Part of a small language model's weights: 7 heads of 128, no biases in attention or MLP.
Each number is 128 + 24 x the weight over its row's rms, rounded and kept within 0 to 255. Layers, rows and columns count from 0. Numbers have three digits each. The size before them is the row's rms in percent of the matrix's.

# k: layer 9 attention key, 896x896, rms 0.0499, rows 275-383, columns 336-391
# q: layer 9 attention query, 896x896, rms 0.0504, rows 276-383, columns 336-391
# v: layer 9 attention value, 896x896, rms 0.0801, rows 256-259, columns 336-391
# o: layer 9 attention output (transposed), 896x896, rms 0.072, rows 256-259, columns 336-391
k275 095:168118122175099158159149129135115105145102156114115110149108161113141118111150184138117139127127131110118114115110136126085096157134103099158093101152134101154127129160
q276 097:160115173123130145161103120116168103149074091142129094158104141094150103107164147093106099107086156128158145100136104168161146113139123111149124129114130119137149143168
k276 096:148078105105123120132170163078155146096142065113128146107106148181108097102147160136110115119151118121163092086128109171152153123130160156089118145123103178142143143074
q277 097:106136148119173169100149149096136058150145177132104120119128138155096148150128123106136129103131140114118095130125144121116093155138170137076127088130089147150105128069
k277 095:135130116114103145114141126115141152141156118085159117157121087102130137114102160170099187135136163065142148129149147141139106162126123108111108142132080107079114119155
q278 098:124138087111128151133133120143153123162139108144141156109110105111130123075112137153176162185096104114060144182101135118077103129131162136106170095154154138178142091141
k278 095:161084114091112133131158120149127094122142150152107122133119129126158106128067152093133133176125125149133121141083118140097122125191113117126111129154131159103133084114
q279 099:112135135107112101136072119144159166119091174150150136146135152120125124110117099142130135124129154129156131126153167140118120136167146169139137156142099128131140123137
k279 097:122145121114180110146119102136101085112146136107114164115134129124090128136101120131099129117125137111103104075153145195142114117120118153109117162117102098090142143118
q280 096:145103123116144130140141158119142132101119091128141116102135131106173144085143128121148132152121099133112127161122114118114160164124163138131097121118133088091107129188
k280 093:125141129143143128156159135123105139189174120126099100143083128095155107148139079126119155125163131155157097128118121165127095131154143083138150146074132141162143095140
q281 097:102150101095140163137110104132114137142146125107116114191152112105144134118134111091129138161072148114144158120099126106098139134184127139133118109125119126124116156139
k281 094:159139137087147165125111102182113174176131134170113098136119110141105159147095110111120149171165126167143121087115130168058114128130129082131113115144107116135093156054
q282 096:141139085112169137102189086124107086055120128097140145161139108152152136131130116134113128138161133156156151147152176093161136073150125127121110118152137099119128109108
k282 092:143156114136163126099083090154150141124103111118112114142136138147166113091156131112136110150116159142115107112130121142105122105152132103072122110111128145113117123132
q283 095:091155110101128136124130167134155146159117130142078110110154151135172133155100131125136117171076114122138119115065135107097070145131128113125158155179112111125141090134
k283 095:077107109165124103127105110132122117092119141166140144115160112120094117133136132142111112138140123124135109116156141115088127129127164150137121152112140141105093125125
q284 098:152102164105118049166134122109107135113101124139186095110140128146112137135141106145094137130125097140125148102141119117101168174112138103153110141071109115106140122122
k284 096:092120146123155116101173097124130139128104146121094106162108123163139094134131123126123121111120124163091102115133140106173152108124096111143139148102117129102089094098
q285 092:090136164100157139150121137117139125123177137136156105123132101129129132118113076081133147126152135095126109151110127134122123096137148096124135135132143120121107127190
k285 091:126146161127186119090126127089132168097132093147146131109177162110104117131137116045123165155117122099123139139124107215118150128135108097119139142122127180134168112091
q286 099:121142145085131149159143152144124116135081143086092146139129120203141157142147144118129096167105130135105134111121135115137083118145126161172119106119064150146136086130
k286 096:129188132089131104126102145141136134140109077079112136143079114119150146097164135146173134146131114088114127121182158112122129165123137117143105110146124132136125087152
q287 092:119127149198140088146145109093127120093097124154139127109077124093150117110140123122128100121157188126090137147121090126112073147153099139131138086099118138112116117084
k287 091:111111208162100140128161147112124128124076148136116116096134118127126153130143132156126128142118137112125125125102158161134074103106108114133128119116123149134132116134
q288 096:114089134135132144157095110147091147136100073130096143107182148078151169080104116106104117137138126127124159128056140154120153109102131128073116118137111128118098148155
k288 091:150154094124125105173130099112093098120102121131086101086130147102101128152131120129120135070127129152129128096139100131142171146132124138112133078074123105114169135141
q289 098:111188112139126141138144120154137134157194134131088105123113095132131149127126128132145103168106098146103115168116155140118116137110140162108127173091130138167136111106
k289 097:131118101124110142114103103096146109116161153137142134098113130079088138124125152148154104166155162150090135157156142107160109126155147090114146133109128079160138099152
q290 095:149152164107094117131090143112099130150107166171155136134109091127115142164134114126152120110130149171157139110130147095110097117197119128133103162150160112126149152116
k290 096:125160124119149107115133089115078132145132064114169093149108121125121118133163103144144150137122134169115156134148147128161187159128075131110117123143133151144125121114
q291 095:167128118157140125105121141162082097094142143108108183133135141126178141126096108117165140148117120077143179156142112130128108127095178131115119129138116131106175138107
k291 093:120123157147142100127157126142139131125131096094134142145092108148167102154112111086142152094148140156111121134125132160124110113115076157123132133125185154145106126097
q292 096:129088121098129180112131151135092157141126142153125076159135110166127157099106114133087210130092129130170146155149183149101127154124120099131151137147152093121112149098
k292 093:120107157097098116168109112143122115107131123146125109168142157180123131143148102164116129120114139147117154152141153146098108126125124096159128121162103083182144119147
q293 097:156157160166149131094148173165161125123152153152131209120111129137120116123137133159107135123161102146144110146137152153129162111117124125151103147126162163117170148172
k293 097:126133134125153145123132096131128123050146138111124097112137089172137128102092133113158099149138142109121099158137137157146144120109137146132130147142123116122104110146
q294 100:132143142121101091139121119159098143103074148137112132057141143058177129080153119144144121144114096132120137150112153153128105134126122140094113145148147136103112091134
k294 094:136128119133155120174112142147146134103131144094122131107124170160124119160104111126188144131136108075149148113168122094134169157144092114195135103122133125120078148128
q295 095:068164092134122120149152136099130163145139116138128131120100100100114105122165135086164147092116110113184113117124143128120121100132102141158112172107121112159082142111
k295 093:169076100110193159125167150097100102131093108074104143100135132136132098145171109173085156125142118115163114074135103112139138117134173124160139164100094105140150088102
q296 099:099117127145133144144132144093116138153120127106151109129172112142068100147059086138119158122095143130092135106105121119133176198158152143120104128117112127135113133126
k296 096:104108190108094140138130095128139133174132125115138118144122130109120135114111123106169118147168091157129123138112130146127143121151185135137133059102092127136125130101
q297 097:087137137076159145103136131120101158116165182108124149133128104083097120089107175144166145122146116145089110158157117138123083132129157107152125089154091134143154137122
k297 097:144127058100135110113114122091111182094136120128150125118162127132161093069110136143162158172149146144154082125131184170066115099156135073122179068133120097114102107135
q298 101:180155121089136078108044084120109120120153093127110097146127137133146141091150100125148209131149134146139148097153130125125091097161092102133141143143116110115153177167
k298 102:148116143085128109094105094156148124077150139155131118179136155114166127158186133121141107132156116157117134089144106118114114117080159189105148091168126065132086130081
q299 095:103158121130108128122109091166131079117113153153113126149100102129108155137109097128167087120137127122131107130172152132154131145093143178107155190103096143107143109096
k299 096:096146132111147111119184097111116119138149159145166117151137129130166123147141139114137112157135120172104113150110132133118127132126140145154098126127126105181164155129
q300 094:173145149179121136140107113171127153114132140120126109115129107139124179184121132130079128150137138146096164157140166136098110095198092082146099104118142136122105124130
k300 093:098159133121128125112130143148159123163093100140139115130107144111123176128159147118134148137109121118176152143152139129100116115106115164122146121161121159171124140129
q301 101:120117121173085098169145115089094084090073145136122160111113129119101113092127142144119146155134100098114171135121168102062089133109131097142148140100121151115137141141
k301 095:100155144124109112122104089181123119099131113138118171107141119130124114152148107146131149157163113104118156135103112131120140143143076099126107125179092081158140154109
q302 096:161110125130097142144145090145133128104186115135089088096110153106139084085117149158129144102151084162134111159094130122093111115105135101123105146182153144102115156147
k302 094:127095093118103145120096092118119109147124136121148106146152127098144139129119124148156171093150137151142122135126140156140116094142118096108119155127148119092091118143
q303 096:134137128114159139125151106123134119161104123160157120129169118108150123133066144131138175111129085113125101105108098174107143171143136146107146144123105124161076101128
k303 094:143093123111129118116147095123068195161123125153148135138164117149131179108155129159163120127176107077117109124085123164118141126146101141087151115137138135127166108167
q304 102:142094113144076087110139102107106116115194157107121123098140091102139123152087104108126150119141146144107127122162170147136095114131132124109112145118125118121151148104
k304 097:109172117106157116115147104087145145089128119168158151143140109138134133077101093138105105148136148088102111136112110111102116130119155142134116129140205110129095076134
q305 099:144114137156136126133119115060150147111122086145132125108126101129082195162099097157131126159149113114079143118148151117117154085138137154095156165138132166160152126114
k305 095:143100138071142166133099163118139122130100134159087108126106107110127173150142137142125111124109115097112126172133146188116133088110148142167077131104158103153109145119
q306 095:118140173142106125111125124138144112123114125125131123101112149149117137181155131128142117094134143066143109117146133101097173159091119167128111172131138113120167158140
k306 094:155108126153061086115175135159162139109121149142090086179151117157052116154141096144128169126111093157123107140143129120142117125091137159145143111119114141134135122105
q307 099:136118133146163101152113161140146140114138178148160106158115139152135113098119143125083101163108095135093142112108124113104106122141132099160142139145105109155149152181
k307 097:108133136094142116145139156143111126132147164095120151130151117168133076108131123114115134129087151152073194135177119137139109127146113139102154100086112100104118124096
q308 101:118155129128128131147137146159146177158156127116123096046112087118124123131174121146121114070120152149126149154189096118103124127098122138147083141122133107101099107169
k308 096:167104140130106133133163161133089155154166148148127119126105176086157146121142118147103130137121141116172142138145154139159117121079128175115121125100120173140080104156
q309 095:108142140116128135113100124141145126156105133100143103149146172088113129138117132129112116121115189176112106141116127073115131151138100123138111142156129140120152137093
k309 096:165116115143162108137113102119117074091107145151113127146127161141113162088135148126119113185134145128114093110145139134128113139124115152115116115135101120076102134108
q310 096:107157167142097113097155112090145130139118094075145145099103143165129144108117103123115114094135132065129069174163162147100142132164112130160144114120098087122135060129
k310 096:124142152133138141134133147127107112145176095161127098139122144107109167131126110055138112116150124141134113103119131120122160153118166156150116125160161117093134079077
q311 094:107107118123153140163138132156169163109152168128129164148107123115130115164165185091154149137128151129142163114124091189153096104104109112146128138123123128162168119141
k311 095:164148096095135112122135130124149105176179101120085116133116088087156124123181125110177144143111091146147101118144118149115130128126136138105088124109137142141139104125
q312 095:103149077160115133122133180122179117119130139130180116113161109149084133139132103123142138099125116154162125124100132153122143150158107093112150079099141136160151079102
k312 097:113116136111132108114126103113165153146127083144146119132158092110133116148147159097071152105126106117159148111123141115142106127115073101167144155115117163141141182147
q313 094:133128120138114162094125105133114150121174102127107124114115110154129101135148127120107127137137131081163156125113118153115162131132126105125149084105105107125130145138
k313 095:179176148085110111131105143106137145123192127088127178160118132088119129145131146078124169145101105151127181098160144112123141127152115089150136115109133111138160091102
q314 096:146146102122110162111131169103132138111124089116180126096142144163139101167130156123139105085137113102166137131157152178115108127183101140132105109120131151122142125100
k314 094:141159173122126089109124117117118111110130149111160145132138158127117117173119119135141076116150154111119095143099165106114162160161082120106130138103126141084094145100
q315 092:127152139184107130105092143110102133129139138076103136098093119130095152174138102119178165135157106110082113116156111140130139130133131139161138129150193121129126115177
k315 092:147088148114133137135099138107143190166120131138121106147157123114186118106139122087102158135138145131158150168114101148124132125147105090149165175073137088099140100152
q316 098:134108104138141108116122108133167111144146153136089153118148105095112145151151124092091130104115112166119139093143111146139105136136157139117108132140148128126165160130
k316 098:140149156132152115160158114113138125130102152103097173144126133108113180107144172095093122100143104126101140119096128143102144107122141146110067165140178157102120154109
q317 097:130118116106133128116150131143181155143130128173141125166137109102150154089112105140146123084108154133124105085131106161152138109135068108170100114090135142103103122111
k317 094:113127135100148130124102105192145143149117153122122119140150142107119163094157159131145138080120122134155154126102133137138111127151100097128058103170097083135121124136
q318 096:124095128108116133152122126154127134106157139124114113140144108107121116142156140145132134167161128169118117142121127087123121151142113150124081102116156132155101180100
k318 095:150103143129099172140114125121114138131138127104114121132175161150133091122145162124154129127152109108156149127154145144151076122119101125095127086106134109131150147172
q319 095:143092160096096148157123156136117128109131129153138171112108104129145133137081142128134161118105143126143138136161160134109110135145112164130064143136164131127089092101
k319 096:147119147156133137119109113153131136109124145149153149199143143132123164138154077108115145116099144109098151122140105130112115147109064130125099151110132110143155151145
q320 094:129081090124153110130125099089099099120156111111126087114094146084130110126100136098125140157135109128084111110174110133117108137084127138078112149100118118152124128126
k320 092:128143133082138164161158128132100143167129114120147102172125106145112119146142179140116130087135132120145108115143081152128101126132123156110120179115126118124132098109
q321 099:098137151101128190124134160127110147114099127139145063099127106121142128120163158092123098125127102125160146137124158138178139131153124128113101141123116128104149139171
k321 102:097132073064094147106119155108118141137112138171135109102136092132115121107169079137117137152119178163140131129141123109138120151158121166111105152140143115138139149173
q322 090:171133114121160173109098139061125184100116147156122138125155103118143119113117118103159137140116136087153083137163106108135150112140133131079174124145125118140133182127
k322 093:149156106103160128119150096120107177082087155081176101186175137157089123104105105141087142136155111104154108135137167115119127066149113109079127123098125119159129157130
q323 096:126129146130125125167102097074129084171114116147142181100128144114096130139139179111132101090124149125100159129115108147116121134139126105055136160149082151150120214150
k323 096:159109137118122166111126140142099132092123095167112176099133089098109152125100157170111097117149130137165125144188145141069169149148119161132155163111123125106129083125
q324 096:181164139110115079167088113134166129102096134126118099095102105125135140160157127094161115130134122180152141141116123099083122157115129130115151171125143124119112121118
k324 091:155107169078123112134171134135117162126116150135123149131140126151132133133113127125155089149099113102121144112141118114178130150110159122131132170122084094126098149132
q325 100:103126149103142121142146109089144137134129167130119149133136101132095109090154124154150142138144089103155133119142128093121106112126143103165120146113137132150109152151
k325 096:163088136178117131120106104139099137100121128129161121139160122154153117119140146118145179090131128114138078087121132145130179106118128167108121095125146162153161158160
q326 097:125161153138139145051154132093124163143141134122123132097117144123117112119128103095125157129169096162149131135127124131127125137082148135106103112136104114103129149140
k326 096:127152143104119157115133162131161145135184122125172128131122096143126128108099163118116139165124121126115097112120140134137136133089142097138154159157156132121087154120
q327 101:097122151126154165156143104103156121149136132115106109141153146101178162122122126071101150129130133104154153157100171126128121148122143139147129121106164120121119119127
k327 095:162164070127131149131197147141165130079098136141132149147105153145098114091132106113150132160154123093177102135144154090099122111158104151134100156131138133187101142101
q328 098:113138115107114150128140137168104124127151106115189148141105147128145128145141157125099131117127157120132117140143091137117108109129069160129140065134102094145107096089
k328 096:126145119137106118095118128126127124129153111134122116143109143128121105142098140146088135094081095090137091113138129134120092099131117142158137151140144162138154102104
q329 095:095114170168089127114143130110107144089124113119096108127130159118171142155115097096174117122143154108117103126138119141153110114107131134135125147104137129160112088121
k329 095:080160134140156128099120140109126126124140126143131126133123135164152175119099122087179114095103126123116131135174162157115135199051127155162105139128098132113145164138
q330 102:161113110122120111130080095085131104154140158115116081150101141132149186149103139130099138200191134101152118134114122142114102141162142166130147146083102148110136134134
k330 100:130145124102151115118092137155171187134122155100158130111136129097148162150087092060080098154111142143147140144128175116136150142135153145119091161087151135129112166114
q331 096:117155064121106125105145123167132123171117149131123094101123124124085123104145124112140161117100131158118146143163115124090108132115138123148098154151145107118098188136
k331 093:190139110121151103129103197176126108102124121129123142105142134132126104122140175131122166084121137160138086133139067116130122106137127116115097134110132134126120084138
q332 099:118161129095135130127123136100111117176135109125186125122132116189160123139155090108142106109147122127091148170122132117126131089145128132137184103075108146140129121130
k332 097:097142143112151094152150138167067112125146160186181146101129124089130162059121094163137113147149164146118104145153177132131159167109142158134123077141135132120154106124
q333 092:149118115141131140164152147148114113148132086110153109109113152104135122153146105172149120116084146113137109133130151143133133118115104135145152120156102165170100125150
k333 092:121121150140131142139106119103138086145157127150133159121137152120123182144120101125123179149091157092128087155086118178118108118114109134115118121121133114147085072103
q334 103:142099131133120153130156150130141116139127152142132129131119158207117096100166119100155141122109137127119104143134122135119162135100096113117092123114112145125141098155
k334 096:125167110119129141155156133103134102088127171119134166177109099166127091122160114140144163119148122123139100154120149109098171162133144081103123122126123165123132077104
q335 098:114089187144115110137155130162113102126140119140067140146183104093102142147089140105172152126126132116123122131134126141178161136133127097132136109116092109151133141103
k335 097:142136159128167162130140142163106130125119120151143191121166123140089125123116118156162071133099137125182107132146132150115129115118135118126089076127096128136127127081
q336 095:195128100142116149137097181141112098165109168154131140135127129090141126145134131179150163131122122103137189180160131130132155110116126134149169148136119157116164149123
k336 095:121083161132143112143144194137133115157103143167104153137127104125146149082099150158114122137099129099155135108096129137115155133141111122148108150162125123084166128139
q337 097:171142132169105148112117085141160124131150138132087143119123131118100141137159121133114175156106136096129105180123138094123120119130170146077160133107108146149097106145
k337 092:168123108119150146152119106125102136149157131110116159135108129178109126050094167129151160155086149071092128147124123114134152135138151131102136149140094111127149114155
q338 096:110096130108088124177135138113133138183123127102105134127116108148104112154109108127112117148106149124127138131119156127096172129145125186144121130149139162137126167105
k338 093:127152174101158115113113132114169102141197131140119121099120133087143096084145106158101153126136167130125139120090166119132051127171133135110091121113102103145117108112
q339 097:128119147173155100149105104103159119076173145126146136079121127186092151072112149147122135160141078135162103126103112133148169146189130176125130103103143111127114133110
k339 096:123142162126125104145123088125126097144094149107104127129112117121066141081126143130183112072126121126159111101097107130129132129127148138108109112140132115129094091108
q340 098:158147116086158144197137147136122140165110149112110082142082120153133120134104108121140108119195134146131113120164114135132117160084141126090110161107092117138109125152
k340 096:105127112120147117125131122111112146109145154110142178130111153129131119144174145144130099125103171124134149141167135153131148123147135080145098136127136149130123121125
q341 099:119124120127137117110140112105127134133148107144114090114151109164141111137157120094105112136126145108145151110114143122109124124120120135130129138134107151132138150141
k341 097:116130125136147178100140127097137103143139124128161119134165109119148133151114140115136133140121145140096124154160144070161132150122141186128133116123118120136145167122
q342 096:130100152117143185130114136142126135099145109149105103052120110189140124171117117143147157093170139133152136146117148122075147132137136153137104115108119067117153150123
k342 092:136108191106122148133140150125108136146129128114146104120170118156148145119118093141120129109123152139126138136127112137171144125103102118098052089080109129128131091122
q343 094:150124127162159129118123114122127164103150116115134081102149086167149156115128127145142130128109123139119162092084116138124151121112171127111160098140111124131119067123
k343 094:113106153131139145164141125115127174133116148140127158130108123121126118143185131152132112122141141111125135133160133132125098118104177132125173079096169128115109153173
q344 099:085131159150128105113129157118145135087142137108105111160143112158160123102150122129119157097142147076107134098104093105123132130155138147102113111141158113111132127122
k344 095:119116179129114149159126155094166087092107136093112111148150131125109110115114147125090145135129130134167096108094121141113117144100135119149102064115111120090141133121
q345 101:126104113109099092093152107129070133164144141144138208135124142150127117149073103124090193123117116092115165104140090132114184148169161189179151144127134152135125121156
k345 101:135108160121129170125131118140139102117086124120108151124198173123124123109143139122135178127121121122148132151097122171114110119132153167120135168134096121156139129156
q346 102:160111127143071140112125122151083167116116139099131161148121120159136152136142158080162178130130109123138106103146121117091124127103137137095137157131137116148141128161
k346 099:089120149125088142142107145131097192137114106134120146179096110135100147158121136136111085182113124137125130139139148096116110157117117148109129127157105154147110139130
q347 098:126133157153133136101112118155184124136137120134133127155107139194120134114139131108175127068125164167160136091115166181115165114113162107146134145155105104129150142158
k347 095:156119165156173140138112113118144116129093113144126163090125096054113139135140117136120150114137102157146170185124126144129148142144104141099133138132143094144111140096
q348 093:108108123150147128122146097140133177118158098126091127156107161192137133151113156156112136089114117133125143124100134147133099099112098093110147160124162108095167132111
k348 092:122114139154090146119147114117125116116128157113109175166111132110179161093147160163112168091118140138154129135150143138120149149137160120127119156134127109086127150122
q349 096:109114097140092138149151169104153118114153141074110124138102126146131153155121149127124130104131131127134131112101141110154139128142126116143140152077122088087137185150
k349 092:111142150107124121096142100069114114124056143128133179168140098115147124083136121127099112125129132133168162116161095145124142105132097148146124129119149113119130133125
q350 100:159122088117102164163152086114111182134104107108120128150134126146131148160151118154111120125114125118120136135140151149090126113097112128106122135100142087146134127147
k350 097:161114129153113152145116086137095090170106098130152131113112143103097158097113154134160145145132163092088109117159114139113131121174128129170141169142114161143072091148
q351 100:133133106131107141120104173137121122108118137175152131150098167156161150161160143118137128075160105135138144119131135140132144130151142126127146095149192100070110125090
k351 096:146134093124130116133168145174107121114140125104176081127131126111120131097094110131124123159122104124126133157099118132140120123141126140153150127074099175147105092139
q352 102:156095103144096122122127098162164091135099153125121117175112128132123152165130110148096130147141113146123140125144124114118141162183087138133106119125115141143151120127
k352 093:127122098141143084126124040152141126176163126133101146119110128124111104152137088123083103152183152128107101110111129124166121110130093114145072126093157107106166120125
q353 095:092136073094112122128123123087123164162111146124127137124136146128100193147138133103106120116088107115158137117084115148164132126123136119118114109113155159163101176129
k353 094:163112150098106116147163096184123111123086122100141097117086105143102137167122150120118109130118154095108140125123108144117159143081134142133141143130112133152144146170
q354 097:107124131098120112069155114121175099172133085139125143136115116116146173131124114149101116139143127148121111130088144155164095080106156123111170181145083125149097145115
k354 096:115086132114150100176138161135168130118147136113102122120095103130121186152093146124124113106113111156091160124147166114134117122096154087113118119139111082129119137154
q355 096:130130111134125134150120135126059115179081128107067115127123169151127110094100153169126116149100161112102112125176130102088123133118117186099115153153156107145114128113
k355 094:119133097138157115104092131107109141126145120122109158127144196094130126090068132154148113133140154117109148135176127087136136151126135162106119128182129134127137110143
q356 097:143145105128144133151133130151125108040120076118154112134135123077132080153140127134152143133117093124120144079113107139105117105113107160149159130121177152115107128128
k356 093:119097134133170120126111095126150106133145128124142123138115158109136150131098133094110144122094109122129135141104113124121131093142108120114143080150166143162137112118
q357 096:182201121150163127110153141141163090146088153123089162108150077160117143166147135124120153106111155137141193165105164119149084121133073100143132142107128124106087121142
k357 096:111154152131143137119087110140110119126132102141210126143165142129081098095135125157117133119156143153124143124132140091126129118138136153147147084138137162143114100135
q358 096:161093110140153152098155163130081118083163086120129135093072123119158127117151122147190152091123142139138154121110122213177126135139133106123104101139130122089113119107
k358 097:145130103126152153097140128113101165126138147150135121173135131144156118145132126135158160134158141155155173095130140179136122132111085101151117091144098104134146163145
q359 103:106153146155148143094162120140142091121137142094120135132118107082142121155128108134120113146163128114104064140106159196141103112123127170102134122133138106092115153133
k359 099:136156134150136169134093126117122098151087145115129158110101105112112136152140121099143142138106183146105095149111128127126116124202144121134148134136178129114117113120
q360 104:140090122130141130132137124145104139106125124102134112100137115150147125140126109120138126101077090117158098129136128121118146136167102119119161102100109125105146142151
k360 100:144095124127114135123150122159118104157135099156151132156093107116115140138126142186146142140109103131171082146128129148141104118144142133110190141126141109126140120105
q361 095:138116159148119148100129146138074137149156100104132112127136138071111111162131144153136179157140128102108147095122102116122081121136157130101162094122098108141138133170
k361 093:087116157131104131125109114073143120131144160136130148135091101110139155143135148110129092134129153136086121110115128127129145147154090137132144159143159147141139145102
q362 102:116126148139176112136137139081098142129110085138137121128139130112170114144129115149134119104198171092123107132133108122106148108109119124108109087150085097150157083105
k362 102:079150151134152063134113109128122122105136091147111122116073115129149094128129117149158100100156103135146170136145116087143133112180116134128103114117135118142166123085
q363 093:138078092166107141125102172122103143132137118092110115148122146164109122151148139143147144138126155128141150099100120134159102063099144097171089139107182129152142067125
k363 090:112105116096144087117131140131078156094134183136103123161113140081126119111158128092104146132125149158097126098099128124106138120135140122173138121142126186122153165102
q364 092:144101200123081090131129123129133132120153109129140113146133180078101140104158148126132150152162100121103102168111143089147153146138128129166095107121122130126174181095
k364 090:131149130152088057136131141101126141142112130132137138106188137100164144150098116102133133126168118125097133157126154114124172145088147143146107137113099120096137124083
q365 096:101151121162131101110088115112107132096165130134086167149095139130088115157120127127117136129134136132110136139132114109115104131128136136137115113129119108144189130110
k365 091:124126118130074167113113072166141145135126137127086125120111128162188131106156145121099132138151137122088125102139128131149140151130135134140135089124189117088136101089
q366 102:104120139161152124125091128152147106111106113114154123120139164130119094117106120097128114121153119155134127129118168137136116179155126162109111157105084124125118119130
k366 097:098134122172110098126092117117141151089115173126125145184137135127144114119121174160058135122104124118131142159136132156104164160117079141104117174115102164109147105110
q367 094:086166135125107138156111094108127122119131119122162120124124114140116140115128125101094149180149128159126070131082144157116154177117154144132143163126119083135135135087
k367 093:128109120080135088149133101094153168145137153073120164121111175118116151146162144114137080147138102124127126160121140134162143136126150124151130133115115142135135134139
q368 098:092133122145116135123077129150091093114109123139078089112132152140129150118118118145105116155156113139127113129154149124117140162109125104148139120204133111117147156147
k368 095:139132146166140070160126149112149128118102141112118152183167121122135106126090122089098120150109120096132144101138110130141094148145156105091130167122139099073147139102
q369 100:113096097134145116116132142169120139150126110106116133098144105118131132094122144110132144139085090165075112104184178099129150147151119175080151118095159149119125095112
k369 096:116116108152105113125159167131127187105084122077106097100136080112144103146097113119175118156147136096096129081114093119146131100102110144099137113129167142130104149152
q370 097:107116100131102141159085103146112132077157126067112148175131108116127121083155156152170132150142135157164169119142133153110147154158138161063109123135109173123123132111
k370 095:134116112140141121120097141079089149129138133120131134149144204135123141097103126091115134109101140091137152152138114134124146133108133136142108146099149128098131151104
q371 094:196089128146126088109129152123104118114134145106123126150147124141123122158126099098092131127110125119135142072136097133090130150120115142163110102139140166101163119093
k371 095:128145143092095082129189117118155106105166143117088120164158102114130140217153171098158150105085158175118080131107105174150166125089146143132121166129145157119112153130
q372 099:107132128161122129163144073118132117107144153150145122178132134156156126142093105131121129089142136129131098085126108115141128100091138189124117137107177136110085123116
k372 095:084082114134158156148145108130167135092139142141145141106094104126160149124143127117148173115162108127127102114125142133125123090112138113141124127171131155142151117097
q373 097:117162110134112126131100151110176132142130105127166186096153107106128123136116138100154112129123109138173147134150115114140134162133144083118161148141179132118120105134
k373 095:119129121151097146096088118145144084136110136125122160150096104150132120137124141117091167125128094123145122111163105078100098130143170188091128162140114143150125097145
q374 092:095120116142118097135193115131151113138101093127146122115111150094107147161138111142107089077162124125109131117130118171117126120123107141163135139092139124095137133145
k374 093:140114147134086120135098128119101175129118130112127140130117149106095106172123106090132142103121114126134108110152126127096131114151106128135167144114089117093080156124
q375 098:105132081123119125146095098074119138116122151152104113155137127103089117122127137124134129094116144173135148108092082119109118111128125105174150135112116122097114126128
k375 095:139107143133130121057111133100139115129115151151131129134135126135131137129096103104105107123130116141113061111132148148106133146095133120135137097133105113148140134164
q376 094:105124130089133133142127095139165155108139131158130132145155134090133169127131108168141115151143140109156085163153114123125124130089140131113143107129100154127171112102
k376 093:129161129130103134133138104119141141096124171116125090129141116113162141129065142146085122132146093144126114114123094104169140124127134114130128084139117123133107118115
q377 094:155113098177121147084107118144096127170124095175118123127146144150102094125141083130098133106108130142146136103154120097127142100115132102131112174108130136162087134082
k377 094:145129127111118117131130125126098125133162148155107149099128128159146186121149100142123149128133118101129118096139128134105123175139130105169148102149114103161114151120
q378 099:090129084173115122121125128132116090088087092122124173156109173104125108139118114111142119163119106147144119141150109138139114106135115154107136127104148132068145160114
k378 102:102151167135137159098121173135135146132122181094128152150120104123104099167101113106107123117133143164110122079156080104098150134132162168097114104143165108137164161102
q379 094:079153133151111143116145108161109109108134164067120130165136136121142105137180059104071093117096145142176109135119163135166136097158129161129101113130150144147127139135
k379 095:131113135130159120093089086121159114153131116129132151115159140112082121123147061101142128160127165113154086096102127127109111117140155149129137119138164157124111123127
q380 094:117095165164120115127087118096127122131157135149123082136157120145110105130132145179094122116143104127100079137158111092121118076092090120122106125132112126140093151110
k380 093:169144116180144099133150100130148118128132157130145102107142131138098144140104121143149141099109149149085114104166107141075127145107121140130133128116106107140122150117
q381 101:136123124130136167160134126107114141126111132099130145094104137179131150102121142155119086193084084097123127136128142094066162097122130139137128126146151079128118157146
k381 095:120119145126136167142116123151095089127126134169154127131090151168100146084122131143095135121114129136111129083119123136148145117171090143121108101167110118115114138156
q382 091:144137146098159070144116143100111153132116102175114142154127132191150111125114136096172108073150088122140134132142124138152108127151121145196148067093174093114124084137
k382 089:089123113133161179098105148145108097076190099133136137106098095133125105061120074159182112083147142142175164112132121119164132115136118109155118124081100160123146111172
q383 095:099157135139144115146104183139148119118118147151136140140143130108109137127163114113124126107119133113119105165134150136141113108099134090124127079114099111143109154109
k383 096:171188126112094124166122138140129120133128111141118120113157082162156175130145118153086110140161135128126103135113160117148139127099125116170148155105092117111158083136
v256 098:141132130162130156130164127143146115161153112136082195126116150118088123125148152125140144178165080113089163179101152154165127144125136140147146148151152116129146148129
o256 098:075137120110156099108128135117143135139110144123126142143119120145113153152159129122152121138114136195143150086175121138173063127152099148130137089105158138144098145120
v257 097:116119138159118132090147160163116152139115061106130145135152118121106145138112132145128149149124146139091107108131148158134144144104097184113138142120146132080150126113
o257 096:116169126160122117151124093116156101176144113148147123123110113111120105111123190104120094113127110139152111171133132141147126072130165106181148153103160110171119150162
v258 097:122112096171116104136164135144106122118137155150057143120145112143084131151137101102104118138118124140123143115122136112102126158112131146138171149133120135088159102146
o258 099:144157104158141147144110081103156144145119127103134135099115112060175148105141119161094107130140135144130084141157091116136128148087152166158104167157170140149108156131
v259 097:109139118150070136118077124131153123147123118154120138158117140140124140125189094110134170097155140116108127134121129127148145124112128091152122122159134143127062138150
o259 095:146126095122160143105158144111131116121099143104126131131127112118123161071095140147107102144105147123169143103153159166093095159134125129130153116171131092125151121143